Part of a small language model's weights.
Architecture: LayerNorm before each block, learned and rotary positions, no biases in attention or MLP.
Training: a variant of Adam for these matrices, 140M tokens, 8856 steps.
Each number is 128 + 32 x the weight over the matrix's rms, rounded and kept within 0 to 255. Layers, rows and columns count from 0. Numbers have three digits each.

# layer 6 MLP down (transposed), 896x224, rms 0.0788, rows 694-815, columns 56-111
085138122076113118124132157123120172067121109107144101159096146085191158121146109133130110123150116098086171158154114110112120138070118095139171137172108139146212168123
147111114145116153110101082138117163121111099132125173125141145154168092152125145137123165063119177126169161154104168100148189079123166186057113112176162166149104095098
110136148113119058085164152107160126104118113106129089188123171096104161152134144086112160169135006102139109160152156160056140176124129074152091216167146121105162105140
199079111130126091175126134090136112121111153141145158096136096158120122146150132163154182179129115103083146130099162148107151137164091060143125134142111137147077086094
144095106149089127122172113128135104135137119160161104122124141101133144135173140139132110137142114135143165145124067131127144167125179140143114134140134150140152147027
193144129167097100124191162099111118127099121112141126079107094090101112127107179153089140123109079109129098124129106110115133145145164088155131136123121203182180146110
104142191070124108136131148053046108166152120102114104163119166127093089136128126084111155096059093008146133093117146088113140109157112144157118084120117161129156145132
132133091116172191105108116152104118072169187114126145151084155120146202203178144098106120060168191140117123153077105126088104111127109111166154126097126123159171111078
120131136104147120132144127128157064114141075107117114092133126171107156106160185146145123144111184126154152148141128135125126039082138109085164158114112134144070103093
136162086116120165155141153143133153053146118114122078198179131159204145157097137208143141083102152065145180118134172129059132156101164152107221107121106108153228100092
150098128076109130145164135135094090080118124096121117097148204077111084086144125170165142121147149169096077097144149118119145159103173166085120161164140153167116133123
242115142107162134067089142110158120071205175128161162097179088138164164100182148076134144134129091112099100170103130158109156099178138066153117132128144099162140103229
164126158121114142174146130137116137164147105173141160096080084101136097159154162104111064154138121166087145166130111110070070098101110089163148162088152119147139159141
204120169161150105091079137130112140091148151116141106099136098072122067112140131110105140133121122116187122136133114163145146091138171146146066195104075150079175133143
103128101109128116092157147111121115067180132151123115153112166155103131118067116167098101115143103158110119145122140136166172125143090137177166112130153134144105157136
144070139122180123138131144147121148130134129144079142123162175098105168138123088158124134074188163097122150209179105127149101055097139133066173139162114122124077139051
095154118124126127092141130093152128174165151108091123135157144124094105135071130118138132129128143187108124128144108132144140137162171146085132121145153143109117118127
194093098160099139111135093114151112135163139140179175126082111113204119151179179105092116102179117165092125132102127153153135173144153111078157129153129107142118151116
074154174132098132104124138128136140177106169145090175159146095110076134127117104113160132082138158089151084092151115097157080151096140107101116085141228112063110137027
174170109150122141115101103162120126150102102110089104128162151127204098053126152063142131117123185084142185139176166135197134202207145187098119105119159115098022086083
144132147126128177118107143105121111143142153131098117118127160123135138119050127137129127139195136148166115139148118096128146112144153120145135133148149123109138119095
163183187049157128110093141092061064086170110147102107118109086126170097100132124139216158084066069185126113115073113173104078067141137154124157158150131090177150154150
077062143202183121179094156044127180124084128131108126153166159139050114102182123096079126068184127175087119102113184124137151147149140157159145145078138068148167093078
199133130123116101070144100154132128088100099109134106136178132139138141122155102137163173147083129092140086199070138187148044045206212109133167129077172192083137204040
126145158118126077082181123154104071109166139113115121150126115122149106115234126149136193114148170127119112116132137091152117188119164122175109167110130135111174103077
171136104123154116103089208120171149077113125124116134119035081154115103134044145128093158093120050195115120120045085098169088148101138047180089109095172157110115143187
163167117124082150137082128131174127126086107156135175056146169095119127132115155112102131106126116107136168151145156119150156109156120165086110109115100136089090146155
143171141100191112130186213099126091170120155142143075184162071112073129112115212093052132082112066138171132153007157154155187159177109133178164136134165162061090098171
110140134128097126160125126113103135145147139163113138116141131130104097089135099142138133114151140140132093125142123127133132129143120105124135158165108138094117119087
151099129115167134132122140179147115102127157142124121130197092170100147188194082041136136122144171116163107086195140085126089132156137182126087160162127164133179106084
076181162116161086171134189090140150100061063148174193142114109109118162111099160149082122157126120218152137073209137159081119091159121109144110142113118063115178164176
198131137104153118117121180138164162153108106162105110155133111111066116096114151060160128156122072134138084101097128126078084155165101172089201118113105107150124159098
182142155115131147163088187153079182048138155123137110123077156105078128098057156140108115190144044190107132123113169137135120129151121072140177177137115164180196104156
124127142111162150127109130110096094122161063130163107141125177107131137175199092128160155114113128135165121134097108097113195093151089140152158133138123115114140159126
120161127141050094040114114108154126156119108109155115126169119147177140107161131142139161104051153148130145124104174103128139094115139103108114162144118122135147057146
128124159111148129139093139169091112120144148112125110167140165118188168115034140124156181134130118156140107152139189109127158160093154091126162131155094064164138121183
189117128114127117103122143090113144065211134183105113119084161097131092177107114149158048153044034143076150151164167133151104156150120050143131165105116162139170151160
128142126103129125108093139112103092060092137114073089109085087103132082095134152081100121100092082162125141152145078148171178141108167124156160151150120140132147138085
126155160136154111103110123114117140125098131122134149158198137117182058141058090098087137115124200120128101141104101066146142151179184138141144158132141113126096133151
137191134118093090096146156106162070172155088144138144137080095084136078120112128133127146129106133103143113137086111100118118133073068062099108101164124154152125161209
141171145140126124123126166145117143111105139136144086131109111058121162167116126113122127138129056078106166109083137077122107143098138139147166117138093103161128152171
188137138140153132157075141091152133128103167099088091134151163113170133086085146138065116079100097197060133102161128148122129127107152131117102165179138092121043209197
137149153144161130090137160136099114111105127106166114111142108083117130126138161184148174099140101130110142096151148145125119115126111103127110128117142168161181139064
161163130175123150138129136139137113135123157141087101116111169131133131121112121115151141131134154092141126143164144102142137146146094114087100158118148161098112108085
175141179161131135123147176110082120017116162119152110092103136138170115105174168142131139105102166091141130198134134136095137144168148099137157147072138154129145157104
128079071109175148140139192124146143200087079098091190164119070168074154106130110140108170135173129086169159059157079158086128112057135179136122162105125169214111107117
173094097154101185123132141145099093062113174137133059148092105136071176119130136175129142121172087135127108108143098146106112216127071121192153119116075104146090141207
132141142116093153116132130108091122101159120125091094107109092088146106163155124061136108115095086145131140052091146169098145174148142176125157147143140116102089118120
116076104112130134152147098152173185125118169140169144111104122182128094138187194142162117170211174122153151063149093184142097094137112131155159127140127116114075089079
137192163098157151108134083159122108132076101171130176098087162110148137077154107134124130082140128152120129120151132118160094163123142116108119140151162167153118107124
121096101166144124152084114139107179114111116105160147090145135051106171096132081152140145157154121135120124131174124170167142162158111135119107175113108143159133125052
044098078081113163173044117091190091144124075078087158151133088116132095126068060140127120114123132152117150096093067095132194164139143204141137131159068144101137160120
162131138111121133099128152127092115098165132099118080153106142117159123133085155235149131111157097122148106119157079134120121165126109126100138145089147099135120165186
127135143113138152110154148111135136150128139128120127077100146135124145155056113149141120139201166123149096127118139140137143114124144128132123122086135163121146122101
158079132103113105185172189094132150149121139104099120063084101109131110152094127119080095066133021133154072145119106208027160121054105224142147088153107097145114129156
158158192154166128128096165147134115189135122143062028130102098057117100153171112142156108094109071151133160144176155112076146090163127135181203170110135111128180199195
124125124138099161140122144063129152157122138126137147110122113141107113139049124116127122147164117118141103161133126130140143115108122111141139115131099159097118089148
148116101139119204164124096151109121093113081035102119141108129181154195168163180113169120132168170143125109169126135211178132151169104147057119142089130098089141092053
104104088093137120147138123187114104122132084085143124103198122119144130103154098115181145153141148111147087184126091129112158207122165179109110123121106096141117128152
100112113122107112098138129115162108125122125118101124107142158133113106149099141144101118111163192122173170158113124106079137126127104184131139150171122155147129121083
137067133195117165097114072111152112120071148118089175056097122133166168127217170139160050160140231123165065099173143117101069092091242115100108091074156102202182150036
137087115124167147000075103161163098089140070118147079167101130164136141153233169113110135128125204069177157103178208068059211076119143198127163077184128110112129105027
117157087069077181102129147144131134133107146134128165094208100089136067110171123161098166067141177154095110138185185160128103138110217145137122092071147102163114092122
184117114089072133105089109136157154090130096147145185136081107187128113129171143134142101116096091080139130118121083137198152066151126173179160166170163133095117102163
125132122135117094092112094143145100131124160160140147158099084113088117124102102136136116118118100143141155142151138131126149165123124109110157136101181109106067122157
200160131112097117107126164093158055152148107117210163138150201125182111094076073063129142053094090186166148177079145141151096092093088139132139095177103101084071099136
096114188158137111103123111073113135096109129140090089164095144117133090175144113120113136142184099138122138157082048150102180106088125145124153146132112110164131158083
145160111109075104093092132110106151165100186077079068081124137094139135102149097164192164084157059104097090163074142145160156173122135154121162154130164119130072193140
126137100125112123113110150114158101121139130137098141138097141109091126125087122164132135135145162118111139127100150121108134136130121120147134128112104128120156140079
104076119111129155121140137128152054098086181140043116145133127143137159100147134104156071166160100110173101111134250133088109178106121153141204162161128093164147142208
161111126108121145115164107097102120163069143084126152151118112101099146121155177148054165100137183119159065009157123112143126166165113139126137169126026206173109164106
128181103114070176165113152146148129115137155092108143109029105181113170151061086123075085083135071088057036108142125169105169184127092153115113165231070168112188146167
046061160159139130160221168123147196204111143160084212096140115155117116146255124147118141186109140139104120160133112074125098110126095098168133093083180160117133170100
185130040143168100115145099155150138112175133142111086166156104118126165066140189098180127131060139106189090134068073167092165072119070089085136079133157081111049147125
164162093140184122109115143128098128117113142151130136092163104129101122113103097153110146122191150134130137150108120161140125090127104097161125118112160130104154090121
138143125112066143169138154092119180180184131177142145138089151122057125184104181162157087057109108130109074116072141122106160163120117137078148112125124115095134136117
084106169098095085138078069128126146142100138117059183126107126066142141116101140135118139090149147078161174095171127151155111117197110123126066120111145158119116103151
212160125088093156127102137104122156082159139123092107104088105095112158136071132095159166124100074180129117124108162146112149141126142149114116111135144095099167121160
125134138125152109119126152121087125080117151156131105122104152100119127089097160145132138114105114139127131154149123124100134137115105136156110180150167129156171164185
148078096105096138133140173133111147177100147154117140137088124054171092144108116092106161199032152172149139146117116186095118131127056189132166177172095130141101110159
146135068106132112164133113139124199109113054114124164146161168136131142083136111109104114167112144088114116096083156163103083132173130116132151154119117166150121180044
070156165171121116130153132160140066133115111151133137129161124093121071119142109107145126120081168144176133117158122093118157159150158140117085153136125143099128105074
167166134120102083074063181092117081155168122176128090117033153077067149171061191121199110187157078139179140165157077157129075059125114110188163152048086114176141142190
136136058177132087110161097141112122162124113085137157123122146108167146142157163075123178073165123121153162148115127122098073096156135175125142124173102177092179113104
109141093109166128106137108108150091140176078124132123113121107153184197079123096134120188105124129123152119149115119162090128185072118151098101157115128125142109115088
154134122099157112109180179123133096136146091160135087143118128094134150119123090137152138148113057163122047125138161152119126126189116166125152127123123105167177172130
097119046118150172190132145118198164140132144119075187132142117120141169149166138139115100164132118080126140128148131137114113101160099154154136123144165124124168059115
168147159123117125160100179033124110172109156094120128140113128108104116138162117135164134136163114091128101074127134123150160076143105148079134140146100172109125059000
173144119047166158061093117133106115220155100145050138127167133114090094131036051114065152127074069209117130144125145094086102125075066142182148105184096132146106131103
148102093130138161142193092100129063125083149128174147151151176109178079146140121143092085145151162144076148144162132164180120117115117118090147156159099199095043125087
137142109143134147097135132123121139125098159125092154102076153114115140129080143112146106145107096105142113153097094145144133109137096143098136105141141099125139101126
127121053111148137169118132087175106140133111100134144095100116106104133149091106107132151105153165062082174114125144148163149061110123101080121143159159138140144134145
117141144110056148133112096108135107101124122120193140122105135155120141093145105179149168178070113098137157146118092151107146135135101178101122047140100087157175218112
149177176112102105167069135068131148172148124146113106162036081092124121112000131132182128025057057118116063127090058131131196120082108149125129125101080120085123171186
119112145106116129136111113127103079104076097123112117146159125171179126101217255099125105126089161080068146111152079139180230160128241196085142152123106101013081154064
133105131121097133133129130120123130144139118176104141126106122101086112165074100118131116142177069165131123128132125133130137105143103117109121132110117136112122100138
066137101104120117139152077150167157160108194090092226175178184166080154186141196141145111189085192118083112140125159157116083105053151120132148125118068113139114060045
153166085120131142125124141093173109121118194149123097123117151133108110098135153114157108174133122147166088105126118113136141117141155156133151147114142086123138072139
145143122063158173128120103149138103130098128131131106131118157087113133064069030099140159109136051145095107123149171159086148136134060108186146149145166146118151142206
066154122164063132108154122164139107153149184166142140131134113140065163121063134128147169074139091158119150135168139185082136183116017128121128113157070064151130104133
106119120113024149166088128111171074176133144106113164066187121205146086172151056141121135091123121163113145131159155132136139127084123201114188165147120136154095125138
105115134089101081095086121107161156199118090155068159123122133066187123123143115136115101140087137132166122134118122104180122149151096211105120127133116153065110094081
095148107189145120171146094148145195119191178134103143088195143156088156113127080141145107068179212091140173122158154118139151165140148107095103059125152137125112117070
116143125089085109135121098133117126130140164131155143145157188066069118063125114168110134096133141169153118102179127154137189178099133087137096144125155118093156093000
092174156133101089152166129108165135147128086142127126125119212139098084097111127110088168067109139105133156074119142118103138136136159119046105124131114173123150100181
117096106126160209095130090150095142131111100108120161183156112146157140132101037138117160119185179138102145155110211136153132109132146178084070081141158079155116136100
086077084145160124155132148132145108104081128156147154121083156127185130150173178157160088145164143152120161115146129175079122078108141139108112062140105105122105149089
142143119123133192097114146088131127130130159171117135138119120102102138131056113123121134136145155163138106155128135107166134131133089125134122102096148136111107124095
126124131145176145147079150157110079098150166162162182092067124106159122141139150192189082139199176134136073133152173116166118143105143136091063079105147103128113146083
103164076139079108149182130157164165110099170180146094162141136200105111127152137159138141158122122114108128109168091137060069130166179106182184073087203078142196088063
127092141136110089127143145116165118074138111047098082091123143131127111064175123128173106115140134128142130108205162179114128097088186137150101147139125140101133119156
157113122149115109123169110118198121154129099097170101067116143155119075100133109073161139146127173129172117063111094134097120158061198167075108107186137071135092204102
170186066129147133069103144131131111134120106129122109181091137087124124121105122152092178068165140138106169123151131090113080148075101151203134139136121063109166130133
114122086091109108161118122173117137119161094111134109121104164179079142115151123096122138136143070082091152150098118155098077172099070165143097124129144104125098097076
124145172146137162089101133135117047115146074126084151135104088108114132141136149131151118152165108131123126102156102090118161045061136123131193198159080151220157109149
117145095090135101116133151109169143130144166148125129132092103079128096123080119099135092152176132131077135087134127143137139157134105147128093155105122113126137143052
066100135134120156183171131146166195190079066088161189151101144149058070131127147117079178140110164095065156107078134135150156110073104157132088126120124131106116113107
136146093147123132124125129110137100133149121144103113147137123105079112148048060150084123117154114123082123110136115148132155143132092138104118159106111133092116141128
122099123133143146091134128109070173138141140130151109148090127113111164175098134147174133137102156091104125095143097158100122122147112184101142098175155125153169165037
161085128096122112151153157118116162147115096116154125099147105100112114136100126090113126178145102127088098095167122165079104074180132155115124148118146148069143142149
104121102080137153155127103114126132122121104111123098144162143139152194139083066151097141118157129129129118143126169112147136088138122114130090114139119171131128145068
079101130150134127146111138125169161160130114097172130184185119139141144129190128129118101107117140088108108139088147079189179153150157150078120119169138147082106104133
# layer 6 MLP up, 896x224, rms 0.0864, rows 695-816, columns 56-111
135070117121144123095091104176134117129092158115152161118115105106079200126096126141061093158151144140125140178132146091106156145158106085100160097169111155111117119148
168109124145166151123143185165125145133169159153139150119110092118098155101099107148083095148164109133187156121135141121152148083134147077095097180234145167096132127157
080071144123143128100135109148137159112125168107079135116141079143092142128127107108113156136155159124132157072087162071118100153178180078118097159084139193158152092132
141154147100099067150091080108190160109075078087137085220136124181139107142121086073110119127116100153144123147114123133175157070169138122114160092131144135140131119140
117122145128131128125111114147138144142086130085117127168097116151114129159119105120147121131172108050070199142079111100106137085153082106127103119176114110045140109162
130131131115141121066180139153132187158079077178153134166142161162087102149038138072079106167125089128150172114135176102164123163096118125149099111106125173077171133152
142147169130149109187071136147113131114135095155161123109107122128159121127141080110100119160149111129147187168140120142154138176168179080144056131149120176107129123156
150096091130153091175116096135116110190092120146113081143137181127101083156118126130159126168172146103179138157132149130152117110142098140127154159148143114077114120133
110111179097190112122072123095134158141111158151136147127058105103149170219099136067184151153168069117018115098085111106175128155135121146096166156130153067164223114139
147128142160091148088133118149210174150070101149116118134149099135096192140086045149147105141127115145110126093098188150155181152103058109125145120107111131092114118149
121136094078173153103166136195112144164127128165147154083087145130156116185113147090159153157165103131104090127137171097146125197131100124105114069098130143104177128135
081129190115240121131135180151109105132153173062121090110121125141179128135139124121187113195143138124129155155118069106130097129111119085105096113140142203140167091122
085068104114131094160136154150117199102157106102135156103043138168096110171127052121088105154149092116117156071104105065158157162150111090085118124099157136117109078119
141057149094095078126107147112135138172174196071111134066118121130088076115132160145143154130160103108093170128131147100129112126110078116141158127135103152167103083145
105142131075071105174154123104146108186114155092156120148086076100021089136098072103125165181137104153121139091104166122105156144163137131165137133125140140132127173150
135120166133117126133096090149101120114114121157116130111121116103139113118116126069083112124133115118181168115123153115125121122106138090082190151140108144136162062136
147099151123156150103109109139156175113132134080069159180117063143143124142104101068110098138145111143164125080174123129145149142159155084123111082112155165214170123151
090123134130086162113171018113213152082109108163116117147116169134103063123137094097121075121172109141158151171167085123176125104094138110125102087173135128161175176143
121138139075112089165189104133090169136083141139098114169119120158077130157108086141128171133126137125126139121125152106151130127101104128031131163159149206103110117164
113120109137122093163161125126153097128123112094101157152119119132138109137132078080156129150127108090048158141128123130182147152108132134115152077124118082140166115140
119133154136115150140107099140126100093121142175109110085201123146126079115100160125139126107135125147103164163106144110120115134120124152097107135169166142145145115141
098154130176141069152159100141150109119147075175138128125129094114150097105138116112136136099164129114072189118108177126116095133079126112146145152108112121138144134148
063073163128123087044153084134164147162105151084207028092130091142157159158123147146067161146166076129175105175101047173140130125150161127114149114086155111099109125157
099145157082128112148105135149149120134219142105087166153129147148113137175108110122124144141138102130055129187126119096128095147126108170166143106117090136133119145146
059103117124165153075140149142186161168145175062097125109055071103093182115118078145079127161162107068191142117124140073197121130152115108095123102129153106060105119157
110085115106138101116160085203128170130140194112091089122114115156121102152119118121149115136141146094155143143152140164115158160130141111140096133129140111109164124135
150112134112118113144133136105200103140092152117053063151132178147137135142117103139120144135171031144121182126122194125205175143123143173137105129083120124109114165160
115152126112147133094178104087147147148102162066169103153136111150136123142140106115136107135122118166107134117097125129133126152160104148134066141117131123154172162153
078105130144123100086127106172094144107098132112086142138086125150087124094092135107103114148136140141110115148129118113085188153127132080114151094071140165118118090122
135139173086138109170115125147109156197159111051156173132148136131135131155104089120139130193125122181141102122184134044207151128155128091117081125157128166092171109144
130109127120124099144137121109155119158183161150132093106142078181076147110128137142076090149167119171136127116163164142154135132143129067123144084139125114158114097141
165146118123147107141139081182155146057145152160068117129170154123095134142146141099153120172146129122133152088095154091097090141085178072139180137090113117163153092103
119111108101172142140182100177124116109117176148139136178104106155121142113114153130108086156147144196144131138180088117118099142124101150153138062088114158081103106153
117124142173181152124153149149091159168136134105113149139170127129186153184062112117121116125169126091066113094117159106130154144110157137114107177154149137085134152161
178102136119154137119164129161091203127132181111130112136085136132078119116145156144095153166147120136166168143074172153152086169078132088144177133125129097144104141157
126061129123149095130086084098147125085125185113076100131132139184116174116125161132083158128144114128121149190136098096131100184137161093157140181180132104117111127114
071082137130128150131154084119161144094101116097054079151111125158056136163096142042068097122157134125129140094132188116126174132144110138110162102152134067147146109137
121126123155173093111166124158205133106172132049144155125161068114136180129106164137124075147158140118155183112142153104150160097117134079059139139096144115157138151134
128119113074124110152151096062127136171090131118121117201117114110121163127108127115095104174165095180102155103103144187103136209130091120138112110097152148109152164157
093101128148132122126139101126097155172134164118111171117131066188122117099125116091117159127129151141188153123140121166168183094147150115071088116107107196104155108101
167088133081122140154153160164148173102111113191132099154120110158085079121115128094179103122153084109168122088150145088194169160108104139142143116041120144129077103168
058090095113146122112180115137135089129107108138143139122099167179136151169079126114165081105128099099103197160160142153135090173068135128152174165166157133117102103157
119124145113150074134112144102161125192145117110130088155088102145115067134092100117135152131130096136077104092102179170118149146139114147153103120079144095180156135143
117131131160111128120151139147126189093120123154110146104066160133071121103100106109091105145124064144068109121124175124148148187165127181086092111096143107157104081164
132084056085157180046070147147175148151128144194129115174104120119120185153116142114125109178173125156030122129087104062142142100161141149098125154077148144122093155142
100081174118185174077166102124149099139132130100132146154089126142078161150079105119101164135164142143144138158093142127105128094138126044087126105176171156114081113154
110088112083138119166169120148078120139133174105060126174083198089119082092111137084079131123146082152128187106063181118106170166118096125150099170158175155175150100157
130094139135132091125143087143123160109084100108091119122149148092109112107141065087117072135148158155117126069102164107150161139134182130040116166129111088129129040147
143183153091199187063166096177133137113186108128100087172125142143182180169100146114090122186123099206101110115151200041099097129145106087155089196089206122086177072178
078090068161117126124139153119134124087154170099096115138140142244094106152106139075160108139118133139114148148121108127154099111114149140133120111135118092128153131128
145151132122172201084142099117192170127160103149149134088128088109139143220085175123165176161132129212107195110178107140162169124142143131092094129083146120105184158125
105092153086115113128123132107160092154122150117077085149131136165175168147117155164061081130184117112097161153145168099158089129091166101094157068130123161099110089153
139138119138106118149131055086119138113107187143174121121149124111143163148127143075097105127134140134164177134186091112159136153134121132121075121163129132158125111154
093119057135126161114111063082055126127188151091165106147056145167080212143110142134073092173156067180111218092100186140097118144149134165110140109151143219166085106146
135147097092129158140159151141173162147147124147047213149069128173108129111104104106118109154170134151178133138143140081158093089152083139082119078152115152133100109120
121131159092143102138133077127109130112071160155094115168145112127161112128123107106118147139134104171098138113112100136141154120124166146128094126151133119136148134130
134067066136128103143152127089123149155119164149132192130143127120034097209111075018132129154125143126093117134074210137082114133086070155095151147050123176197190105148
087084096113151103123082149152115174086145168133078160140120115124191129160084065111103107143145133140096101117030228131150104170123083109091140126092172111175166144149
128133166094115109150100127161101185149149136163164089105113139167118163102052098126135073163149118146145117099176142124111143169167083075148152074073131123092123147141
098173159143137147155144099154158125111115082106139123141091122119158149137106107086157052127180135153174183117122137131109175117096121051080115079098161130111107128170
110115097176158180114135181103167140126126152101131142131069086126168193176111141115099144148239119233113199110119079115097142116140093074128117101095198193159105080140
114131112064146087049142121149063170180073116089185160140144039131098088137068191110077166156104090134146142105179182130123163120119073099146136145121160188140116096176
124129102124144187142116092105120136089084140134122150127143078095095094137065063122068160137142140149155132149100177129186171099142150129074162142149148148086075159168
143090113117114155150149148166108122174169133179179123134119132148153175106145124131155097181183125101050150185113123131121150144063167105135076060097135096106101111141
094127166127150156127075134088098158167122167096123164102140146093194130132067135094153168176138088117109148140090164154111118143108146099054120143184091195089107105141
138093147144124148110126107165227145122173142158131089170051073166164150105123141111110150169156108162073180107093117153129137156157121114107146074079152068108099131141
123127084123118177145091118142102158125121151133129155158123184135120127138134172138129134138178125152118154085078127158070125182207151121102097158164128088158160101147
118147156121140074187160064167099150114121154128100115123124122128167138144093116116128135128117126136138173108105131128138159154107166104110116098145161157079169093147
167128125108089146114155115068110146177141175181056107129132096168072152132134178148153082132164108120084162093063171114124094125106086141114160136103109131116159108136
079119165161145110129089113148159146084087176127102123173105092174088144129093177102107055152175107204145175149111137155144134107089131120114121133104176152122120129120
094100107113133151129139139077164142119111125089059175176152150177084134147155056055096110123169163093124147130119208106130099114102077180157112164143117156117149113125
105128127110131094104082189108148113123022224120131125132037101154077110148124170082112142131164117182125147136072109101104140123114116086147089147191128088150087078207
107142130071152163081233106128168155125075172089081121161112112129111123143117118122087127127206120068096147134103107121107152064162115094151134155137154167108143136167
067118131103121118168135073107142149140106174100152158127122090125158097200124077109077138125139127131115132097136154139160150192177161100086124116159100161119096136146
075106139142112128090115100129166123116097141089125105091167112134148178151118090069145122106139124122137149183153123119150136137112144094133079218149175110173159149139
119075148153080148075105106135126174172088130162144115140109097118061108156115099086139072151171131133144133085130168145132106173155155085166073114110242093149145119136
145093107151187134186089171152160127167114165125099174137112125131081110096097153126116158135155077173112155111111091146151171151123130097114125153086154122139098130135
140119153115139105137160149154123171167130168040109121150089175159072138147122081119170130146119083080114118105138099071124140141146119133110107144114097161100110071139
077176120156197190130099180139161109149137131104171058137132141130142191123086104101122071142132106092088133189169095095091094123120171130109137157053174135130069144123
079160138125126152097133084116131140139177162122115086149067165176187124144095174118144041161159134146198154122129113083174110086153119152097136115114161140112171103122
157152173137166089146148141157134191175066108134119112122171112142085107155119130127089176160125143122128163099126111139151185131137134121075133125113143088098163092148
089165143163125061101059137080180180136082090090107080072096170113114083140071152144163122113112081155159219138115133069158119096142207120068079120138125174127153167152
117151122016121181069093186119181140193111147130153179124091105146170166118120143114137142160146108159132162068148164109088118206120065093159135129077119119100106120152
121113174096110061194147061192174168121165067076109108141182127196086204155079144097072082145128102133110113142120187133117163118146087120036120142212121081146052100152
167147103139109151130100118115144211160120155059074129161083141158043092149126118120091153129133096155163146111100089124093160109129142082143108077067124126084087131156
163091145144139111139133136151107113146132117176119150168144123110130158175136065129105146130124092181116159163090164157126191092177167096123076157142154140124199094175
086090100107144113147143176142096111138157135101146113206152182179090127126111079053173104157134062135177124118110195105132149133143162131128094158123111133140159113151
138154094155142098106148209089150199147180128102160125138058179098164140180127124146134171188153085121112152163072144051110171127155134076080056178102144136117141142136
108092075128112095159124131070142183218125127154129162153101091073106165109099094115188035178139119211124142080098154151138153161163109138121101075100090141155093124127
144103144114139099147091085164136145152129109155110140150093043163106137117098100135114121115126154179098117131120122149149152106112147153138089081128120117095133119145
119089140089177124135092151145132166153130098083115110117100133157139119159118101129076110137134115164083094142104131124106110105121127141138151127106167142118108145150
138091129097175110074193208157166168096097168124072110122126110110156164152098114134115144123125086079140193159039143114123129130104117155148162169097129094140157110171
107209188158152171111122110191127136115190115091108125088110125190167112243095129151118131159164116147162174109126151101135110050143148118126085165171135148148168084139
099128124096178128118169086184156124095142160096092166112110085176177161142077137110116185153198140081138159134095193116113141169080140130120086096174117183150102120123
130158138137139123158107101128132164144114213056125152143118136122144141131091144126131152174138116100139209126102137091124171169139133103138149128126129113095135096137
094083127146122190175117121087117169065121148166147066166094109161071129124150146115129098113153090147205122090122118134137166156115150114100101137163190102139179131154
145129089104148147074112121151106137155136122067088084140145143166119086095021161098118142149128120096154111163107135046133087185189114112125145170106123112143097147147
130161084148139149150059110153137159120114095114051122115108165167096128104117193110134158153149097095135186120112164134153108081102135105093115175165189177143139079111
087166107214191129111084124144146139084084178148138102151085198161139153178112120129082151161193114136131134109076143055128136136160035122087118093177144067086150052167
099091130148170102073156125046125099172137176108158086129173173121149178127094083159112158180191157140148161105140095121161138129156176153106114131162185168065163120148
074152140141112067165189091113138167171139158118105173217154077140109126124064122148109138141138128125122125095104115163134154127104131177089090100189119166076144129163
065177180141160107132145139081116123245085128143131124176089142167149103117164113143103127159153090169145137191118164117118116073059091141139073087100112137166153112119
047095123144153121169169106094107115133150132093100147119100181178096128126091072116164072176125098135140143171156063122157106112123151144071099117106162131141140122127
161113113125144112107130119176077139166143141113122150104116107121160135146137111167122111136182127117204151117089159086141115144082160101106147097147128169121133128156
146169092103196141100128138172128124123112116146109120225137185209082094113087161173155118107158119170116153136127155111128172085119077143086093134131097124127142099172
133152104081127128145126166085121183166130144101141067144157086140173113146092154102044130127151157095157123146123119115180235121150162083125148141120130122121132144146
092155131136146113151156140142157122106131105107092120100115181112115138124100129091135150135122134069106117117102126135164129140145127132088127138128102122171139080134
117091119096142122154210110161151159112113114167077119136095165134114070167089057134137078143128107132056144162093151120113131133096154165112093134139138100134108116140
128107135093182112104141105102141151119084152164106101179057120110099184106089148113130115132155097185076205078135105141168168138069100146094123148145153112147205136210
112130082117108115086049100148127175143085103114092208098126113099117193226147098102159150142160140129115174216043135148102125128122072115116156115188147094052077110138
123058069179138124093176120142143183093169123148119100153160118152074150096108169120123210139158157174134143043126210128142141206131178069106130086075148142110125118112
123151161134124138141122138089157159107130101071128151078114141136130075120095172045167097130148110136175171048121160130158194156107112118155183107086159133165153099122
161135130127186165155138107138091105123116136150147070120137153138169138154123112070056089164154144181163147146149157065176132134160096123113106135192116193140098108130
149132134162170106119133164125138164166112116087097129091127116115080115103131124108135111172170089191164142155092105102125123127154113067099050076055168141164160122129
126130151144069111136104150160121124145136116115165129125141139155129192118089067123152171144133134128111141154149120137170116129142136111114099097137128113112117106143
111130143105178093121092129109177118151073119092100170157104132130139132168060104125151130163202112123146157143153139104121112131124052082119107083122161063128118107174
129180138150132139107129125109108185111162136138182163123129107124121104141142154129162140123136106161157118107104165128107159116147162090091095083159166081141176120143
072013121051104085117121105094064121154071125106103149180139140155078132159080113055115122111164119127195131131134164084163152095113180120099112141124134130147095161182
105138129089137144094111137132104098107118180152111158176142117167111179136150089097078140155144139118127155153088059109149135079151147117107087154143124090164167047140
118083097142200109165067124140137122129161084153130137104141122165111105116112155133142121146119098117115113126120103088120136121130099099093160159121191129164140112140
077090168124147120066153121157175141198069091139107118087158107168134045110158132151184141107171106100125117189104154192165137141148134168148074112103128154137162172147
122144152190138084152069084114143155142072166084120114083173124154167167127081114095120085125120137121108146128123102131119155138120127136112116093096145128126119086129